config = dict(
    d_model=256,
    vocab_size=4096,
    norm_place='pre',
    positions='rope',
    parallel_block=False,
    init_std_up=0.0296,
    init_std_down=0.00349,
    optimizer='soap_variant',
    beta2=0.95,
    final_lr_fraction=0.0,
    dataset='wikipedia_en',
)
Each number is 200 + 30 x the weight over the matrix's rms, rounded and kept within 0 to 999. Layers, rows and columns count from 0.

# down: layer 2 MLP down (transposed), 1024x256, rms 0.104, rows 537-549, columns 0-127
# up: layer 2 MLP up, 1024x256, rms 0.107, rows 538-549, columns 0-127
down537,191,168,173,234,227,196,187,183,218,207,175,243,248,151,187,171,183,184,206,232,242,171,209,197,180,207,222,214,206,154,182,170,214,169,153,209,225,248,192,201,204,205,245,222,166,201,162,170,159,202,217,190,176,223,241,178,209,207,167,206,280,185,188,268,184,179,201,203,291,264,244,179,180,212,190,184,157,264,197,222,257,226,238,194,225,233,238,221,212,250,168,177,166,240,160,153,243,208,215,211,197,182,219,199,186,224,203,225,206,234,145,183,233,169,198,178,169,207,267,205,187,199,241,231,141,235,285,181
up538,165,202,189,168,146,219,211,218,175,177,233,168,213,183,171,225,228,225,212,164,207,214,220,160,198,191,219,163,152,205,165,182,225,178,181,258,204,198,166,237,200,195,177,205,161,227,124,159,235,223,164,204,206,169,192,204,196,179,186,194,185,194,202,264,201,190,171,181,160,158,159,175,143,229,191,159,236,271,215,189,167,174,148,203,143,254,208,217,202,176,222,163,230,185,170,231,213,202,218,200,210,228,191,194,181,208,163,236,213,204,140,185,160,190,141,191,216,149,179,174,216,186,224,213,182,167,147,191
down538,135,163,197,140,199,190,198,203,180,219,189,201,205,204,192,225,177,197,269,229,218,286,141,190,195,183,224,172,195,244,209,247,177,216,205,167,219,185,221,222,198,226,204,215,171,182,191,206,224,207,209,217,196,140,207,183,188,230,183,179,225,187,161,180,236,179,198,188,212,208,118,252,196,211,147,226,204,232,184,165,175,251,183,199,281,163,195,179,173,194,212,217,205,189,267,245,185,201,227,252,169,210,235,226,173,180,165,193,205,237,178,235,231,249,166,189,238,151,190,215,195,195,175,190,173,155,187,201
up539,198,241,181,218,206,171,209,208,145,146,240,160,204,155,230,214,266,174,238,173,180,210,208,166,193,213,181,217,224,154,188,145,223,219,218,207,180,195,208,192,210,213,181,214,190,206,173,176,205,225,239,187,268,151,227,177,199,217,177,256,201,143,167,167,201,165,230,165,164,180,196,259,248,212,189,125,145,215,203,217,207,235,203,256,196,207,212,197,167,129,210,153,202,191,179,227,214,199,267,212,175,169,168,169,189,206,225,150,246,182,160,214,183,204,193,294,243,198,232,218,203,215,163,197,161,201,242,200
down539,183,246,211,169,196,209,187,249,211,170,256,224,265,212,211,173,187,193,168,238,223,157,243,183,184,191,213,228,201,242,204,175,197,150,195,197,222,193,146,186,162,204,172,248,167,195,245,197,217,236,209,221,208,178,158,181,184,230,262,206,209,233,176,190,246,231,180,174,194,215,200,207,183,244,209,183,223,214,175,188,233,240,235,237,193,195,189,260,226,159,146,228,214,299,215,158,203,141,215,132,124,218,206,188,180,206,211,216,252,235,207,213,251,164,190,214,200,236,184,177,249,204,229,114,296,199,204,246
up540,211,262,218,209,212,186,240,201,248,148,212,211,170,193,266,240,206,191,191,149,200,127,152,226,233,176,157,184,194,81,166,221,222,193,160,186,193,172,210,217,230,212,205,209,233,220,220,216,148,240,192,212,202,196,222,256,203,186,175,186,237,239,218,215,223,221,231,224,212,232,182,254,213,211,141,156,245,156,242,140,242,217,242,225,187,193,174,207,214,183,220,223,246,215,205,243,210,219,199,135,247,220,221,232,167,168,175,216,235,215,111,148,190,178,184,204,203,201,156,243,220,178,170,219,220,247,151,232
down540,163,213,245,230,209,202,236,200,217,237,252,169,198,260,231,194,213,242,190,205,204,168,188,170,213,135,226,169,195,219,146,163,182,185,186,175,239,217,164,199,218,200,236,199,209,195,186,165,243,239,201,219,210,182,203,212,199,247,199,226,206,214,208,194,190,195,202,231,193,202,216,190,231,264,196,180,276,197,168,214,192,220,209,254,194,262,169,277,189,168,199,252,200,194,155,164,219,173,217,199,208,173,172,183,228,239,269,244,191,202,172,176,233,155,208,221,251,202,197,190,175,201,234,195,216,205,153,227
up541,214,166,218,164,198,238,197,215,225,246,189,208,143,212,215,202,204,195,214,187,181,158,233,246,200,186,166,138,159,209,216,186,178,217,151,215,228,169,212,178,253,158,184,246,230,203,149,117,163,204,247,227,216,202,173,203,249,196,176,193,181,261,227,207,173,155,177,188,206,186,182,164,243,211,196,167,154,220,226,184,204,243,185,235,106,175,151,171,179,173,116,196,178,224,178,145,222,219,155,220,203,199,185,221,201,216,208,192,228,217,155,233,209,241,191,175,189,160,183,156,171,194,195,203,196,250,227,149
down541,152,227,225,166,186,188,147,132,159,177,186,148,216,227,205,188,160,134,184,228,186,256,216,204,157,240,197,281,213,256,243,178,223,199,181,179,198,200,201,153,205,185,216,231,178,199,193,233,261,150,226,167,174,222,199,189,214,194,239,235,190,191,196,216,245,198,179,225,225,219,194,212,176,222,190,144,190,183,123,252,195,173,206,162,193,228,241,157,217,168,239,221,175,197,185,188,231,229,229,195,259,203,228,211,194,185,192,194,177,180,187,188,177,215,288,230,152,161,163,172,201,217,183,197,180,244,115,172
up542,224,180,172,243,247,205,187,180,127,174,237,172,213,167,218,198,234,255,213,194,201,197,223,158,227,175,213,208,207,223,219,217,186,223,224,219,207,221,219,173,160,183,234,175,236,174,207,247,241,206,152,183,186,143,163,246,239,175,156,221,228,202,204,243,211,199,193,230,196,205,178,207,195,161,177,157,244,174,233,164,213,230,219,212,192,227,231,160,186,174,191,257,209,197,194,175,132,189,225,183,204,174,171,185,165,197,236,226,209,252,225,194,192,182,226,206,209,164,199,152,168,211,201,191,154,221,218,212
down542,172,186,186,250,219,179,214,165,217,234,198,169,210,261,189,233,175,205,141,160,182,202,189,228,218,130,186,156,198,232,168,213,187,239,260,176,213,241,227,198,200,239,176,214,212,176,242,188,174,181,193,174,152,217,215,163,195,183,191,198,216,233,159,172,173,224,176,209,234,144,153,173,174,181,180,190,192,171,168,180,218,220,115,185,235,150,201,186,202,204,199,198,238,195,191,160,261,194,152,202,160,178,189,194,257,111,194,199,160,177,189,184,192,181,168,167,209,139,147,195,211,153,222,179,170,230,179,167
up543,254,233,212,172,224,200,178,145,191,191,215,187,233,245,267,155,214,242,163,191,197,187,158,180,178,238,185,251,173,222,190,203,217,224,180,220,144,221,188,174,213,182,208,163,228,214,228,195,233,243,199,172,217,151,209,217,192,171,195,147,215,182,186,216,195,204,140,197,228,262,223,184,215,210,203,197,189,200,193,206,236,225,179,240,179,174,183,180,209,283,220,166,193,223,180,137,171,194,180,265,165,178,211,158,254,175,219,189,194,202,195,235,169,170,234,227,175,171,218,208,196,208,210,222,203,214,194,160
down543,200,239,219,218,212,190,202,227,203,190,142,198,173,187,212,224,221,230,189,168,174,203,216,178,230,246,237,203,217,150,203,214,224,229,226,172,125,159,183,182,207,139,209,218,221,184,180,176,194,231,196,161,203,220,215,209,231,179,191,172,153,222,206,188,165,197,201,252,226,230,223,191,139,216,267,216,213,209,178,263,197,223,186,172,181,230,195,249,221,184,216,162,160,230,179,187,205,209,170,193,184,197,189,218,256,213,197,167,165,140,235,192,186,200,186,182,173,226,172,228,206,164,208,239,187,211,219,214
up544,201,228,221,213,164,180,214,233,196,218,164,193,223,204,192,251,214,181,145,218,272,200,222,244,248,182,247,203,180,161,170,156,154,174,213,154,187,215,204,166,207,202,262,194,179,161,179,180,183,259,147,171,248,195,177,229,240,234,235,153,208,175,222,184,221,202,249,212,162,204,167,183,213,189,179,210,201,189,195,253,244,200,254,203,177,182,182,171,181,241,176,277,241,242,177,193,174,185,193,177,217,157,210,197,195,194,217,201,209,220,222,195,240,195,229,274,229,168,196,213,221,261,189,220,208,196,165,249
down544,172,216,206,226,195,212,181,193,142,177,218,228,229,202,245,171,211,213,214,197,216,227,186,193,252,166,181,213,194,182,242,220,169,177,200,157,154,208,148,255,184,219,219,223,195,232,193,220,170,199,197,207,213,190,220,169,238,164,170,170,165,250,210,143,192,147,160,184,190,224,201,230,216,212,118,250,241,188,194,247,204,192,184,192,231,209,167,176,199,232,211,188,162,200,133,231,235,159,195,219,211,209,160,213,208,227,150,229,215,204,113,228,200,174,270,213,150,235,269,156,208,184,173,198,208,258,285,230
up545,162,257,210,264,188,182,224,289,201,251,155,182,175,182,231,162,209,198,191,168,184,223,222,203,229,188,165,125,175,242,213,215,215,165,169,229,219,240,211,197,206,248,153,187,238,165,216,207,216,177,158,221,207,229,196,219,237,246,238,193,184,246,242,190,183,200,243,193,161,153,164,219,173,255,153,215,232,246,261,158,214,191,195,256,205,238,165,137,209,283,163,150,178,216,162,138,315,235,221,156,193,168,153,208,169,226,199,201,194,207,218,169,104,210,221,120,248,258,174,250,236,221,173,210,258,245,288,257
down545,182,187,124,128,283,213,136,202,162,245,197,252,233,174,200,190,247,242,178,195,181,245,172,204,204,187,189,196,186,204,237,157,212,162,236,227,208,183,147,200,155,199,185,181,169,222,211,194,280,210,138,192,168,215,209,222,156,163,184,203,252,225,223,212,163,179,216,187,198,210,213,221,175,184,214,230,226,227,214,210,188,174,209,205,198,208,166,217,227,222,198,172,208,204,259,199,204,205,249,192,238,210,197,261,172,191,176,271,212,204,204,236,239,206,196,212,230,210,182,219,202,165,158,188,189,165,240,174
up546,216,197,238,144,175,228,188,175,186,235,219,194,222,197,193,240,184,212,186,192,258,202,193,166,242,226,91,190,204,203,209,193,264,224,227,190,202,194,171,175,217,217,270,161,276,233,221,181,223,231,222,179,194,162,169,221,112,234,165,222,202,217,170,224,235,253,173,222,212,210,199,203,228,174,203,174,195,231,202,228,175,216,192,205,207,216,244,241,230,190,212,201,175,165,233,174,189,212,209,180,174,191,188,156,227,200,232,197,181,179,158,167,201,202,162,231,217,236,214,201,214,182,181,201,269,177,191,172
down546,211,194,219,236,204,212,163,249,230,192,238,171,166,204,183,191,180,209,239,207,153,191,220,247,122,175,254,174,150,233,143,220,160,214,177,194,212,152,233,250,184,174,154,240,149,168,185,155,238,190,180,141,162,172,244,222,187,178,243,160,196,212,194,223,174,171,220,183,169,189,222,211,212,241,233,216,204,225,216,214,226,224,255,195,225,189,168,187,200,166,218,204,212,157,169,213,228,187,189,163,235,191,212,229,177,220,130,228,196,217,227,187,220,192,180,195,166,248,234,220,169,159,171,207,210,190,243,135
up547,185,206,225,212,186,189,223,160,180,168,217,235,202,228,166,194,199,224,208,226,171,244,181,221,176,197,202,232,205,162,238,219,231,175,222,218,213,204,165,221,251,120,202,155,190,213,203,165,171,233,227,224,181,226,200,228,220,184,205,208,209,218,234,214,197,222,217,200,198,242,187,163,193,226,229,205,210,198,153,201,213,226,184,188,162,255,177,204,198,206,223,216,187,194,232,227,193,197,207,145,164,177,193,180,150,175,211,236,185,226,198,217,171,156,219,208,209,192,175,237,198,179,160,175,234,170,244,141
down547,219,221,225,217,217,165,185,248,209,228,257,191,238,238,191,197,163,193,182,207,141,221,194,198,186,211,246,192,235,216,243,141,149,203,256,200,227,172,213,182,188,193,198,180,171,191,222,191,204,142,225,145,173,164,168,237,188,182,184,159,212,220,197,193,210,186,191,161,168,162,237,204,217,215,215,190,153,145,205,172,220,212,193,214,162,190,170,209,174,155,180,157,221,208,213,248,189,207,178,204,192,198,177,202,183,188,183,204,154,213,156,237,232,169,213,235,130,211,207,191,198,219,166,168,194,203,251,164
up548,206,272,221,183,180,272,159,213,226,214,199,164,177,278,232,169,181,194,136,198,153,232,163,231,241,163,209,182,118,183,202,232,177,193,198,197,239,180,229,195,216,186,261,199,226,199,184,190,183,179,219,190,139,195,153,226,184,209,176,125,229,191,234,244,205,149,206,202,187,211,181,237,148,202,247,214,215,161,242,192,175,188,226,183,263,216,199,182,262,204,229,182,231,211,196,195,226,164,152,164,192,194,208,197,182,173,181,197,183,218,170,180,234,221,228,243,225,208,253,231,204,151,159,230,182,197,192,232
down548,144,200,180,224,151,188,139,171,248,224,134,174,224,136,263,223,194,201,219,168,166,207,242,224,241,230,173,181,197,198,256,212,251,241,236,208,200,227,183,192,179,195,180,258,258,195,202,186,196,214,237,192,219,230,197,160,166,153,172,144,198,219,184,183,190,218,181,214,160,252,194,176,149,233,183,204,209,108,198,235,191,197,163,210,216,249,214,216,163,169,197,206,188,212,131,182,169,209,211,186,203,182,186,198,174,219,181,200,170,204,168,248,183,227,210,208,189,260,163,173,232,196,211,166,180,192,121,238
up549,205,223,245,233,199,200,201,180,228,161,216,188,239,233,207,223,179,183,202,211,182,195,188,196,141,191,222,189,164,206,239,218,231,263,220,179,205,205,175,206,219,204,222,236,187,241,166,148,198,209,204,259,205,207,175,249,146,148,146,235,214,176,203,180,191,226,183,216,178,270,178,237,134,186,233,249,198,227,170,223,182,205,185,185,226,208,171,221,183,195,221,217,232,170,194,220,231,219,167,211,203,205,181,188,252,165,190,208,218,138,224,198,240,202,159,242,210,218,197,209,207,181,181,236,160,203,193,196
down549,227,170,174,167,188,193,206,202,173,244,213,207,186,225,175,236,139,185,202,202,238,251,207,190,173,225,209,180,190,217,215,221,212,182,173,205,277,204,255,216,196,220,194,215,199,199,229,304,236,172,190,181,164,239,148,133,189,246,197,199,181,227,193,257,243,240,214,178,173,197,198,159,202,219,219,182,185,215,227,209,179,182,195,241,199,209,189,201,218,178,205,155,235,233,234,207,197,246,172,218,205,165,210,226,220,185,190,146,221,151,127,306,204,195,194,136,153,204,246,227,249,198,214,207,197,175,173,195